config.yaml
d_model: 256
rope_fraction: 1.0
attn_scale: 0.0884
parallel_block: false
extras: ["local attention windows", "shifted keys", "gated attention", "value embeddings", "hashed n-gram embeddings", "capped logits"]
optimizer: "adam_variant"
lr: 0.00178
beta2: 0.95
weight_decay: 0.087
grad_clip: 1.0
warmup_steps: 503
schedule: "wsd"
decay_fraction: 0.665
doc_mask: true
dataset: "wikipedia_en"
Each number is 500 + 40 x the weight over the matrix's rms, rounded and kept within 0 to 999. Layers, rows and columns count from 0. Numbers have three digits each.

# o: layer 3 attention output (transposed), 256x256, rms 0.0852, rows 2-101, columns 0-63
# v: layer 3 attention value, 256x256, rms 0.0764, rows 3-102, columns 0-63
o2:516527502539486511481579521498473525467494503482549485452511491444471461544473522496531565525479455458564451471525487413522548438483488496497509573519567484535474501474520528534558456458533462
v3:467506497478460498476568582480431464544529514581533535480482535492433448502505532514542499440500456582515451547406498516529496527491419534509469571493475553532398496467486476504468554468564560
o3:522458579482451483420530419484521474504518486508503433518437519485542482466530477501496537538472488548482540567540509539500519496509494531513520460550510547451532593552485437495428485479478517
v4:559501511474582480551497537504496557509513484577504479484467543508426483502505496476518482530451566541616464593501506516424477531431518469492502492493522426544454476470482457469485440497539474
o4:553495525503481482522499538491512498482456483535376502510511531472469471512533460451486494455446477492509547526492523580548491464513437491455498452522397558456538525523562397465501547467474529
v5:529474551486522593502459487496581552469497520479457452516489545541473543555518494487492502472482535579506518555480554475441529431474524487476501558500495467491525488515429524542499472507540502
o5:559474563509470521425493470455549492511409465515482513528544496517479522530509484530493518461494486502527540500466489539530524513418569484435538492494498455469468491514492449522524519525466453
v6:577500487481534402538484489461438554465511457493504530440493469510512548492440506460470493545441590535519573477419537496484541523524505453463504538444521487580481490534505583438544540553544416
o6:401435520535513488408420559442418556451471574473457500492513495586622526467504485565494474553464475469500495456539537477559539413491511478489469495442424575469517509495564476459516583531507556
v7:436492541515603539359471408492539486519507462486514507492490476545447546512397517456529502543493524509380505423452490493493561529546522426417534456448549526510500469468455479548544525540474515
o7:479467505513558561364486487497524480490520511523495534511486489501545531521408434555556503524545483502472458455452490519429481565533559462515475459468514530560471438476461479523609501476506479
v8:489481513484471481517491562527478568466496516531462470473525516474510438499539499514474507502517530442569502510508451488473467518515453486559434510611522486535541453551542536553521494502469483
o8:488437464510494495494515500545493475479502533548515577496493477521462480462508569492496509502462514527518484469553494482558458457518459504507453503452479503496528485509486489491460527461474526
v9:468497433519536526535473448376528502496495489576516539466536529504565501513544510488545468490570526473473452477468450504573504512469507508418512559469469612437542406502529532595517465553474456
o9:484548472416518462502465524476535519495497561444515443486487477496416549523476441548529568516543522562547492529474481434496487495515457459447421548499548509554472488524404533530502497539565504
v10:571475576522568472490427578508522597420486445584524504340508495421476503469477497433482505534527513451523554514487512480432490513417494469450428485440577443535564493481484553547500494419487395
o10:504399569544516543454444570439556502448511556498458548466492459463525541511510441539515446476438461456518482448525488510547499452523491542488500438479487522531542514546464484498445570466493462
v11:501512559490467507479529509516465478524511538433532509555478548460491509472501495500495500401449491507471438504581468522481531486583416505560443457513521477535526654507489471537459503482510568
o11:497467541585436549487499499516475470450497482529484514534418479448522520502509480474501437497514546497473500533500514521500500476510514580543606492545504507507523510505520467546492548486475469
v12:527500560539436499530531583460517548490486525516482500532522529416590532468634469490508478447530471464537480545531460495552499482458428495599450532538482465454507611509520534550471454459474496
o12:511469544550493511635512507456525460489475566442528502550473463450428490524525460477490459534506515505565470507556454407551518447510387586574562532526481502487493511557522550515395540508535456
v13:529507499510466513513526417558561506526494518468536504574475516452488589488522514463435487462517519496545536548565438513490474530497429464492554476529455458498489560513486500513515449525482400
o13:541608526454462517435565531472489449544409528452481551525529478481420436577575471501492450435486522504551474507472530477544452411437422502454572581555419523464501506488490421499562488564508488
v14:514505484491385553488533505564540494440479508416468490517562487489548541513561473497448499479525522477553536479479507487473458445483499507476531483436458478396554484517519534510526534485507426
o14:480574472499514464565500472517494592548433524429509484509558520480480473520502539484458453479534503479522490465484491504490491467406529510468524518487541457482452488515556565460460469564538499
v15:399486402485422454495503521499416485498505508539547531459585465494529515502484499487496511497542512426440494412392487550555481549455515530502523446435469549521462446503513535470498567488546503
o15:461561479430547498547488474495492521483543531488521476487506522555545507487485520539522465533516501505496515469469504460414462530516492507532466476457520523513529481494491589438421498549535522
v16:530493569487502465509543440581474505506510451579489508488460484448489458496485529461537499503438505480522455473489485524489484536474544465489578516519506511439472443502509458480505504530534481
o16:487520520457507503444598482622457493499452524475410529493501541418503448477446465484519551494502425478557466518487501537519472415502433461449486451583444515493499584490470468457568512479505531
v17:470502495516489471492547490433459526509517437534568508491574451580461617530487512480500510494405522493473475485483402530525525525511406527539541456413465435546413517472466423461502545489507608
o17:446511535415504541518492531470458489515455443524507501515412531542590490526513445547525470488492577538488495473460498523420511469467466497498519475521399545489497514513567508465467567535515480
v18:508495543521588481526478521495471476515500467587492531434490517466551393499453509477591482441466532460461486399449499496533532448484541510490515526549553599467517503475558476528489499458513532
o18:514439528538499473496533479571475511426518565439467482509411484473469540502439520492534544556518464496526476536527477464511540407555477490501526485533527505547545561485492522565514514465489502
v19:518477526541543522429488546441496547505497461562480487477476504514503533512561467511511513544519504499528482571569415487548462477421492498492426497550500477566432488503474478466510467469473534
o19:504480516500529488604499542448544507523506424600493462505453487504484500510502498492478499494434507546538524497540470551536522534543424557501460471467450544479498483536504507487477482446501493
v20:531513567542502521464523478507563427518498488516533532499502493489525559500462506477502504518465475582450574476447513499559495496484527513488582490452440528429489506487473545491530522488474445
o20:489531553478516497460500508476510511537469482430529449473499478476516433524479446508506478458506439503518514501476478478478527460450498490468489522536462534516450554497552529464497401500553510
v21:553494544456515524478508480542480496520489520477468489483408486498436481501557530506500512524486474567471457563497584494513545431506520531471500555460537539473564495497457513465513517526516482
o21:496471525544464520358531472470505507543518491494487508488552508510520518500503469502504565505477461494496500502513505559566540557457577522488526482564554468437463552502494456530521515519462491
v22:512496453517508504482492491439574454469482529459483490468502576528504470512462475529486508487529453505470481520520513499541531478545491516535434503503536541535539531515522513588443537496471531
o22:533455440586470544511438476475562491457548442607527449470506455504544551482486464526543515554541519500479502541537534520497557577497585511539524529467583428521529446531440497571513494494497494
v23:568514557532489497485511458510527516476481488447532538465524423449507602491527491492578508470546510551485589499435557469506511453523487498508548564450462516459530488533507487444541558464502436
o23:463512499490535461454506510509455522512436586362564522490508469489501455531469501522473500472453470493550483474506441473467509426447495513445518531505517526572468559467557573500496460555515493
v24:481476511482445501534454517509559511462474521513498485483560532614480440512468498525452505462489565519506480490486515471530519521511546486470481541530527502516531521532481494530510483463522491
o24:524480506464461524469412492516491514431500476549466546473517499538517560466521483542510515525532485500485484507491527510490526546502546489484501499449503453543519451517416544538517531500462504
v25:458500442434479462568522491467391469474500498526515549501488526506545442473528530498493475516547509479517454472480538522510505549488509523498487511407508518517506532509515507478475540496552456
o25:493494489521501486533438476522517516476551522482447422496508515497554573494503446512513489564552502465464517546475530496496532533539491500535505468541551501498543519507455502503468557555523531
v26:530502478466468499435541478571416550519494570440444443427495506502472562500537522478419509568572450395522546527463552483494521558394451511402503517492543471502426461476454489519509543561536493
o26:564522514414492524452497481498538459561491486515553541531602513547577511507541480545470469508510546487538479449512491557534480516497567488490514502467464494392478543484435452476541559505501539
v27:558484510486615535545463489503472542510505444593433473491467561539478455490520508505474491640530511499572549473506493477466461519467493510428466498503484443524408411444466473527520458483493468
o27:562486507474547477566459518536557481543502481575438440514505520531531480486482448488481491480512510514529555493448509571531513506513514449438425431486392503494489518496501435502566479419514538
v28:535502492504524489536533470534486444508504486509500516524476522526533493523462522492532509550492476481494532476548551522526495512457544529405556468439496484429473463486480516486517544507493471
o28:517541511489511484515474506539497521552504439508501450436513507459587521482478454504474503520552454464480529508483509542488537489494534492487503494511501492494494562503517518471534480459562505
v29:484499487487572537513481519444432519503499532504516523510476509523514504548526497464533478459520547493503510512525531495431570416533475529453472510470512479506576511472500483636489530462506517
o29:503440544540471458439511509482515548497505517474501484536424486502498596544506514549490505529521542514484526539504501465543562471511542513469575485541575503527495544540537437554471564496478429
v30:432512486505489503563520494356482490473514506482458509634523465585545548515523492489516506482423533584528509472489597504422548441485573518586536508491459474470403568518497435379495517488489648
o30:461539548521512504611496511421424503516477473519562465562475535545576514513520547476521501528598558485426511449470471463493597447484519437531587514530471437439470482490564555505455508498467498
v31:509494556502537515526494491479413546500491436546472505540443502487576434425526506500462493546504441480429484383542501490512488465566525521557528524503487525532541498492523561501529499549549511
o31:457400481585556501531533440526500487505545585498466464568517508593504512434431471485530522544508469478523499500509491441512522514555562496558442476545513526543440478443479507537564523519540531
v32:482498506464514466408501504602487504527509520406518499417509483462469547508485476499480511497438482457480519477509471498459532520507455467488459504498519436475576536517495447467461527465476573
o32:454468512438478492494477524556449498473501495465552621468450489466533509521500569534524414465495567505450463479494494530490475485466511550478568525494472490503529519471517516478524552523468516
v33:540492535536502579494476439440617544502475545421489485548502501559482547526523497521459485487453531596433579512529528448470546396598514492494509554527482437494540551543491541511559526518425535
o33:465461532513459493434487537418488502520419507463566530493448459531486543538547539549482509470501524530523473487531473470516551497427582517460556572480508445517444466464516501558556499555482450
v34:511482482464491493562465491490549575500499517478440477499518467512444465488491504491439495501417537584544492530467565509466524492481505474484547499519551449477533495531541549445509457543430531
o34:486503508485458510478518561454467496498477491507503574476498477519472509537562558492499510466518506499469460471534517489539468490479480484474522543428422459441513492504510448461507535486428540
v35:583508524473442507485528488603603451537506496374510466497493545486478533510474502543512506469447422541470499542553505506414490534563385488494473471503517513488542589423484445452523482528489510
o35:525543463492505509471485443515465447547471405498521549432492502488527466446542456497475467427498541535462525525466513594463463581396598531542512529453468486502489500471516504489601437488468501
v36:517496454477502469541476483495460552508510506540525481494544484517473435483524516486466482525493543440501440487545461522488519573511436518478545469416543456573492488525522481528506495517533481
o36:498476470460459527479471549539496488450502533507452499479458526524548564487488472507495501499488559464522476512461536524480430525534473479510467471475448528520533464478435474490514612534503502
v37:537498496507468541493536526521468469489506502511494477516461523513486433504494518546518507497536422469510455508542480483501472518528457553541440560528480553521406517474474432532484512442534521
o37:588490486526473507481538430597539459521511482545480441546509522497551492426487472470503564518483495510519540549453518516529529548517559475505475458532550462517492506517428497563556466452517483
v38:545498451499484518462484446473561493550489500418443455539466476495581483501538497564459482533507494533485510535560493472488506460555451475494441477545549471493496546555522535497522526575474550
o38:480435426568466522499465510514495490472506499554551508487488489491549529486508567541510581539465529480490459467527508522541514582501538516580484487449591413507476428491422496535587514511480481
v39:429506465471500434518509499534470511489505499520521524462508462472525488488483509507468479552491496461517510464424509493439488546513498467467564485452491445476550453491544522513496514495471474
o39:474510467474512483534495496563515517489537583421483538536489483509474479518489526492522486507509481472476486492504500400457454473536480482487464526476544513531503472473505516463511488534525563
v40:332477446501520533448531563510437466477495533524540522593517548496542415512510484491475508469506534427501414464546424519413476521553426526490474422533459519504559505540489527650550528576429504
o40:505467467516504515469574433475584533533577484549479478574432455485444545469523475494543458538564506554426535529490508451527483501527516492499496523489597521524511460564505438504467478458509464
v41:522478542489508479462488522604458508481509574472493525504483507488600498526519506497500487493445563520445493460526504498461513454544530461452498527516490499531506540541466530550543511519552503
o41:517449529480459530440500447532501499454435527438492533505471497511536500474498502568501525504476485478545543506501480484508515454462565514500543484493559499538485502481530510546559512513512491
v42:474500559469471524544500469471490458484487547487499532486451607487496435478531525502481487457514485540468462498438580475462526495537538502449528580500504557431585486519494516514484515475572489
o42:531486543522481471421490468532536516478502525464437465531522492462471560492496474480499513535547452510492487550504491477539531505485542478460521521566582477495509547510436485511540466518498508
v43:464489450452522436550478473496492544497526479488524492471498489474466452479449501464535492446460527482487452506504532536387531513496533481501495454494584445577577466543530497451438480510545545
o43:460498483572471510484498539508461489435504523560455567459516503516514546516475564498514498499488515471464491504507548522508462500525485497513548483477518492517587452454503442490507584530434521
v44:539480575502511514461480504583508519482495501529472462435477546526493525514503463517450519595511467455517527485526501474533488533399538486472530511550471429505474452484440505511486478405518485
o44:586475534478530530521486454589574508492509438543467511516579502538523459502458458492513474486476430449566538493452473544533528542506484512449456462496473480478488493519436521488566479467536534
v45:500487531474420537491458595515476473456510490488500522486496546446489482481545493541502495513498446549504524526482546526526451517494473535561413500468483513526480542500479543484438514426515544
o45:476472505532506499623416475473517470502510472522527460470497473473528517458501500490471446452466504514466541494513486571507498611493502570593469414457491499482487485521512542478389474466497527
v46:528492483463518463528445587497416525506505519555479499429446579451504447493514492530525493569585537526566490590461507497524494530516506465483400504575531506548441455513506532550441446452526446
o46:530456473524525478563454528515516494467566515541467480479517508458467504479489518490459539517431471506507531530523497511550481582561447519534406429444501521492539485554482489486452523428502515
v47:510490532488550541426451422582538546489483458417479487451498502460505560448517461483451481536527494452536530478516475485461494497451470443389533481456530428435620495487507459513508448493451446
o47:507542460456549439521482534544523549531482568428478589517549470460421505557487523493492424464532532512524433459484506513514460498483444508412523519489468521523483496487492485477616497534511516
v48:402462509480457504444500487628509422505506570450536520511493530504510498509450508480460508479466493457413513422484502514503488525531545516495517499561466534490543512548452529513495542518524525
o48:522550543445465531417518424548490467458480470501550570475536474517520481501509543546551460451523484497480510489465475483446465496470580502499563540505567485518510489437477535518525462516496502
v49:533506490466521456488509512576447473540496487484484519478499576483530472519514523539432480559498437482515524470577489513512486581555416518410462499472544463455479543473518482511521523501444539
o49:476495475437491469562426510550519488514538495459521476439424500434549551469511478523458447526522550521473488501517478576506511571514521525548474516467443522483515558533487519485567512475528532
v50:474497505492474482485497563524445459461497576482515530442471481514519535531512481535526533569533505557471538559493601489539514421520562519504442494520460498505533460507493580502528594477493448
o50:445457516516530454483502486464481564559549457507583502438536479516533455502515559493463530497461434517449539478529477448513554519479563560495480512477602517477469508536561564496403440465525498
v51:517507532510510442450488505490473472542505449512562553403520442485468556476460501518511513533485472545428552499411514511551464531485499477512485489479468521489498496486500529390517510503451510
o51:419495506453548467516457525444456508514548476450547503420475503482508444479500488511488473485452454523475496460535453502454478530496476547534425498476445579488487546488557572426465454496504540
v52:436478428489447459467537461503502523542505525517535487484595468561524566543470488499450505477489514456490497502473424504474511546464418506469567500528441516520439494505500439466522509500518593
o52:505536508399490549498531475490486477490461459460531519539425511599496468562549496582552479494506568543543483502439484444444493480459435486468525575492451497486551470487469519478527523577487495
v53:459513481533506525463521474510527515513497464572568513487543405491535511519479505508504536489555552488518526482479443488475452486459506410498528418541468475488494444519465524495540498498491451
o53:445535515444548451452570519545481511510510541508519543485485518494466430475507560486521543464450473505494534469474506427464445443447493484496448465503507504578479516490500534499490417507507461
v54:435490413492464497539475552419479522478510523497507482493556431539504511513498492532521508441491598518492450539460512497494499465495502512553469485516473546563523464557537533460498511529529564
o54:440490462509481499513498516424455506471490470526548520507480507587468504515526598512489559508475534507481513489519509448489479501506474501505498516457534497498523408491528521486387537556454493
v55:519508502479390512471518511510531478466499516496486483451542520482369505476500495495507502425467474551525443527426506504519500568454404490558505555443495535467439551458483426496460464473504531
o55:561518534448436541447507432516523476496468452493485481543547525483504439481507401467524474474542495497496509563427517558471496495472467513453533493525442500467521540549440466481440480506460576
v56:494482422510571484580518488434484509467510584540471493616511531527639473534508499465446478553555544382477523432570494495498505448562593543500518431534489498532482489532527588620540543583513448
o56:532483467595493500529533523499508511435512580536473436519494523514545551510485544496518544561538502425533512485520518407552525424562595467548462534459589479485463432430508499557568574498597443
v57:508519415517477519495487464442621489496470529479584467479555434459434556509478499495497522457606478465461530586477480518572494504443509516533525436433520544503531478528482565523474528496534383
o57:519577447519501561413517554425535510491491512529521529442601497489493493556520514535511533480426464464525476491502545506466425538472519506531480511465612449505483454479430520504449498597514431
v58:433484460448453449541518486495430506504509500543544493450512529462467428465510515481501484431472517484526429485391501522442498610441448520526560510447513524552480485520505482388469523529596527
o58:526517492482492513489503435526507457421490542483407501537500506520525532475493479492519474508484492490503512539486508559471434500563436475516525499515474530464579508472434456440506564558454560
v59:453502492455572558485474445511492529488488427423435477497479577447489479473529492499489475548560517447582542435441544508343471549491470446445452458398548504430604458456514482518535484593481461
o59:478513400514591439529434468558531505534514573486447517539557501434438549472464501470470434490571547499464477466496492596482438554521557449537448445486475482499462479479483451462552484508509529
v60:542481536506507524527481438470561508515479474566454478514509484599496431490468504486444481500474530554513527432438541460476529560515533509472619581490484519497482488490502467450560464501517481
o60:561466516488483529391495437533516527474450522457428484539547520580512505477467436547546531540547443431544469522451490487501548486513534391452475489519446491507490496480393460501622505539469543
v61:467511512518423477443519506505591460540491544420559494478502476436461479474473491485521506363474460436429437516496461519543513511515492483521494479531556559502573546506546527494460495536510482
o61:499513484572470546431538480483478500446524504511489540481514517449457501472505514483524497504442456480485437536552523506486429534532478541566531549491576494483522476461453507488473499524477480
v62:587521587502418444578542477450471528519483543551499497456486536547427489474539528482488505474460440600458434551452520474630553525541461554480557629539481505525382526473500489435505527484553507
o62:525485579440466508391561493460494490491508511439449476541459534541527488488564395500506500526475433515559471540522493464533548502532473517420509582545417547423482599489428493501556530487479552
v63:528501460452493448539483505500468492495494503465459502471456559549539482517567501535450491566533446481516498527577531501497536511553484545467429519514543420531511521511512518523470535472505521
o63:494476472506478485580431528511507509483548491553542481440468483504589564495516498524468475528512576496468504515544497519535535568511544518540499497450538460486539480499467509526531542506517506
v64:575515417524478458508527527492571528476463477532528482466557427495456508562478492511496521555562513484586569547488493479502477506486452472562534470483519510442474495462527488499554533493463415
o64:490496427503522504467525496510471539512528559478530514434558530484514435455503493509489560479437439474508491449505519511505515500449515489547447486463491509497478510533495539469471480541514467
v65:440518499487639489518467466427465535532513454577561522457471530552530563562510524469512498556515590506472540505503500486447564459532553470464493511475486456531612400502484523477492498467533545
o65:427441540464542481456455565478478501481496503503506537468470498544490527569464505588513545489460524482454501501502473474491511515499556500521446449541507547540521505511536482497511554570517453
v66:438503531514499556448541531497490489519499486518530526541483492504512552536540500488519524474451496526513526512518473525531470460483519510462528470465433472420488481456478491514507525506452493
o66:491551552429512473512545485449508533586484464470528472523465493471473486519544491511476474485525492545483522494523492502497526457459476529463544519538505521468472574545544479446438453498526466
v67:482510519475477435576557512522439498419506549510463517536487550467607569510535495488473524607513519460543478515552547514496466510479528482553447442540455443478508474538477555563497537531495482
o67:444498502453553486568501525515486487534533463553549528460530511500543417486510478460508471492540497510459521443468491439526527485466497509514473518502477540473460501527550542469442503447574532
v68:481509468508520479452499433505587462503510580466448504497515506548574537579505493472511498540547562443501510508506486459512538451507547454440536516573537503451468477499521452631493529515505510
o68:542516491466439493493515487562491526430471527488536486489508498467514525553491530540540576542552549482555449514517493449518550453476471458490570538488593454559507455491482526588559517515508451
v69:400483571537585552472493507545450468482515482545509538532484545526527468515460498480536505470411534480462482425464495510462495513512528505450578503456448498465521467477470459517511485485467539
o69:542459567486501508527511458530546485522462474451469487570436454469454517534453462482525458489564471510498531534493445482444506462524473472455543487543468530532507544530550467491519456433503494
v70:458499489477477487524525478511540479476477476532547509443542499511475520520500482482518515497532492487524496513409534510528480513455516500520562508436455518461542468498488500452481536458495416
o70:491550488471527502487534470518512534532480520463484498500572499528474469565497472455533474469515438488516507518465502483451499485444476492433500552542496499479507524475475530467450468588525513
v71:473495563506510464536499626568487515532485502518492487461501545517487456503519499496513534523543457435547466517574494477550484508500570472496436476634551435483593488485518551562464454425510481
o71:489425502516490513535502541533518498471575488571468603475503503512438460483506531454470480497483464459480450506569498457540496526577481556541469502483522519452558503511521522524390530431498479
v72:530493506485474539510501500480520498497496502430484465476474517498457475523527506521516515484491455485484436522581516511521548477515516510493456508482566518509556502521509470487441506453540483
o72:512508465562487505487471507534506483494521475555487528462536527487538566468446497488499546516503510489492465521465543590538520576497505513531516488519557445511498466506436504522501563498478470
v73:415462473486556514501483511534503579496511528558476456494557473513467473544472486461517509449503595432551456507482449518437493529418477489489533429503550484548512435519475457534506491512498523
o73:545535514444498513475557492505499481459459493541465565490494504506487515525502551506522500479489516490507510474489515547498450474520479471473528479474461510491553472504497449483504565493452486
v74:449491429502580541477485486475533513481495535496501496532486471549545513533500484478488499536530548507554568529472525484399479410450551523468507446455454484516506467498475495508540535527484431
o74:552572532509513448478546490433531547513443520507497475535544473513483521574549550478512511468502520502500564492488530460522522427447554454429544518481566456489470482473555463523540467511476455
v75:496488520485541509467500490527485520462511514496467466485477553551495542520514473478532494548472520523534483518458521495393506442505470496544436505480484477564469491493431435529514509514550528
o75:557474537518513508457531415507537468494452454559493479550538523535544490492502460523537505476513540513489568499451503529511553490443571484467543443520506469491483488510547448534561508471467492
v76:502535408502468478558487518426520514535506516541481510483544487584410474471511504526486492475514514591548407608475465496564511583506443506489518586532525514547399494508503458486460434474490532
o76:549532484452420535483485562455528490475541435523494447522498524555447480518566469485517553536486554523489479552486523461501490550534382474483486496490484483525563461607458460514422491490451533
v77:461492539443507492443474427469474549508498481386524495510437492519536549470465472510460520510455529537448460509499541456491553440479543446414507478523503435524622481545498559425474489513514563
o77:387491481574496482522470530448488570500550446556484520531516487604535548556493545509500466533501484486443473494517521487564573565484483559442573542476567487484498406461514498482532544577463513
v78:518522517505509480453521494494558480556504571427540512438426567429437512489460516503510492459454462567461501594472450492516532447563447466458478523580509467518503524512533546522509500586430496
o78:500473552536440453394537540447502475492489481512503510485435440405436482533560526461463505489431473544512477555570517479559465445496506565454539614489508544462522561506535446496532492454464516
v79:450521421478522513524457458494491527479476445481540492424543438561517512478485463526477492563549588547556556536397489452475502507533423469471579447412472400495576463527527552453557551474439369
o79:457474398524534450429490496506493609506507535490486566488544491572534479566473572518468481488469432451471481447463536459484487522515476493451442481436514518508507460545510484466482498577480522
v80:454502501486466461599491507430547496442519569514501527499521540475507460490443503446549495413473569578470480517383604484407532509489551471509546521484496532488606437558526562517487505515551459
o80:504488546549453498420512527444483497411468558498477518488550483495481498495502503472526520494526446459498536530516520437515487402481542473454537559498547503511567486500508459466433518500464530
v81:482500545519538528461477480493503528478524420544461502535493550461569475493499468492514493503529522420525514415561398497495484531517510462494498365503506445501557460508506510566486467463496479
o81:462456458584586506588501517618529533475511508576429474525495487464492503496382493475476449530511469446538486494501526520488450530568432509551425409494458517542509472510480500446527510471560484
v82:571481516501606559528446454549497561475508511515409499495488538536581528545548509458492452582488551479514584420508555482429526480477486509439519575444523447472467517470469463607520477516471486
o82:587452541464478487514448473528538452500403560426513501521505471489529562557467457553508493486578553477559528472450447504548576444483559457468529481498422499506469535499497464571619559482539501
v83:540520487506569487561503492487469542506504497522509507586490450496527506507541540498527501479536556472554520539562503488425497505516456475548512518544500480518475491509507468511528476498445493
o83:510488505491461502463567556510479463510476540460523529518473483486441471512531498487473545485473543493520512506513470415533485430515457446505492472517472540546509527536552428530522504470503465
v84:499520509501515465571519587513443492518507495590546520487531518492462499506549543489556498489538518477556503514525457524528466544506484495565478529515491531512440481467492467517478446452518458
o84:504518538398503471544503548518465458503497545450472512497455508475436448481517462466458497439476552540520525522480477490469460436510445489527458469549383590514532586527576507491360504478516507
v85:479509513482473507503561493569374483478528566489498547562474479454619526529525527485471492496455500448464521463514531524456515468517496527474542501458430442461511511522470549561515564537525572
o85:485490564449458491487547450524502491548455501432589483507449493483580495523500497569473507522515509489503538491499456444507525427447562503514556480558558498518446581501553487490489527515558494
v86:488511533518490513517506455393565470518496514502519487558447534483501484481502501470512497455478462569495427536467524500529515465465535519489530522487481542465481531439495512463465469525535501
o86:566552564580472509477540472445540516492511486524430425551547520470475511531522433467525503543510431480494523569497531483530535484520483500467559537539562467446498514517453452494530457505494483
v87:499488504506496496481467515418518556525504495491498463470548491513529570495503459511483507478433519573492537536416477483518535442505455494554442485554493434536493550504491534488495497481476607
o87:444453542524506524536459500409490466485474476550546513515455475571514499532507551548500474498461518510479512472528482475497524524472517541527527501424440481457494448527537532500455559532454496
v88:502516555508562512506456446456522497539517507465507504556471531446576495450517512509507471487501523489436463517570495499459516528531499479450479511487540460525504531492500480523450430521536576
o88:540518523517451526552447545513501437466455507489485543505462492472497545532487476527518522515492559481516471530529482506496445529551476502558510457509535492547505453473463476537574525488498492
v89:448532455526452473433524534450549462535519515448575486515503451469444502495466475519496522456454420511494413550523431490536505493537531508510504475490512472496454512488545475509426488481459537
o89:553509499527466542503543515512513511478564460541495481551474538480492463493536533458561506542443503503462462554483558482452438542540450532506512517490595429518497431531453531508479478476478481
v90:502493510480571467506493470519407520533508423578537514423473572562513544528524510497497491604502505484500549496512433500533491520541461504413467513507463424545458424473468470516506528475484530
o90:470461508396554458531464521533509512546525459528494466483446497546542518514496462564489448510486548547495516501483490515499538532497477512449450468494409543500515558521517481465560526485530511
v91:415530452515561503435495538594441473544528512510517542528446466477566444488479503494522512455552571399510451502600377506538487527527494419448476469579538526545535485523526481614478435522497478
o91:552463459513450524482567528572512491452530495540467547531479480493419482523484521489530551529458528505497459530535533411531459454571382523540516452542580551591586463541508433541464474437511472
v92:484528475503506451504520513503483493554505429527514509490495402461492497426503483500460510532462472498511476529495428493537497564476478453524542487551477461501474525493522516412496408512430522
o92:472499475485488524515537520472495473509551490510509534508482504565493422500514504492519507505485485489465463514511466395476481489537396495528464514485459516485524463486507484480481490499484548
v93:482474558543479510455506499550527487501486516454506472517509505555490517538466476520457525481409438506433522467581419467531522510585422530536480502607484458543478588544479483516540547454393588
o93:498442521505468563442506478511516449497484399552576554492392455559570516491534522543539439500474499513506494462469470519488553524509531531479550581447466474511490469483480533560571507447469505
v94:413492512486413492400520509562514455503485571419532507438522520426485510501493501514500506358464465437470456493426439518470480523488476487487465494491504526469585533540508513501490536500500524
o94:502531506461483484456510450523522475449492497467536563498482458409445508474536557500515447493498519528485476516526504536438416491498494551502557553487573480503540507498477530441485490522479495
v95:554518520511514442521518447465521467509493487553565534460484548485491550490478515468516491555516450482460542495478531523577507525470536507453562498474489513501472481465493530471492525490552443
o95:497527535517532512488471520492525511510514500503475422453549508479552480526465399520500500513493427472517506524500520512487531495502482507499484533514475559482505546488468506472519477525570522
v96:541492557529431496508510585519465477477521486563478520455518440494506475492490513522517528452434494501478493498501490494549489498507460529569472531563469579532455545526478520465506485442495538
o96:493439545487471551487522496513446421501472448474562524495430495559551440455488482524514538472461508522517505451483456448503495461475475513574461459527444514502496552515542539503402494441471504
v97:481524494489574529573512507478439497543534495520488505554422502442432418440476545459544508464537437465531502509509621538413499525459528514515499463447539554501496501452508481489459444529506491
o97:567522536596483492514507526468498410514540531512458510540560491453449548508507478420475511472542535496467517504538519480534456462568517432539541477575479517452525551448532372528458496409479520
v98:485525522515470588520509528440503490476502511500470527600559473496467497474557525547491498412435501596518478490469530487471509484536418517553530590433444540421499528491482479533506483493467583
o98:487485553441428522477466489491508472545431490430561448562438478511463476480505481504491524468542573527502528522484445465483510460430528456475538512548471475531450548544545483501412469511502510
v99:527512525472499447529501571537443513573509476485558498480463512433479497500541516517528476496513419545505539551479569525522517508533511514448547561482539521491464514485539546460459512493532457
o99:472488474503495506521462533463475497519535598362474549491477472485469527500542543493443496507396481498509459490602496546520436558570475544549484504477515520439508540466519480495430515555485503
v100:453518491549500467479494537433535430531496547508571549488544478512484505512432505500529514419465511542404483521475481485563527453555531478536519535615478579516504562511539518512483467492469560
o100:489503543502464526459521525428475483453547478453543498486420484502423475522513515507530556507466484537482478543534458378473513464512481515532523590523551544538532507498544532547424472504486477
v101:542475463518458523488484547413567536479475525503443454517477474498524529506565461518513511480481457561528447613534523496526497418421508526533438480511500467501448556509497564463477487512496491
o101:558500520624462550536542483408560497502479454588496469503547495519516493516559507504515549536466433475506527495512527509563534530507495546523544488459572398400473450537457499518449514497462458
v102:543501528470396532475485549559480534480506499475489498460488477479483501471542498567484513523509505604511508565435532453515501493532464477539460583515492461508480465534501571493481510460511489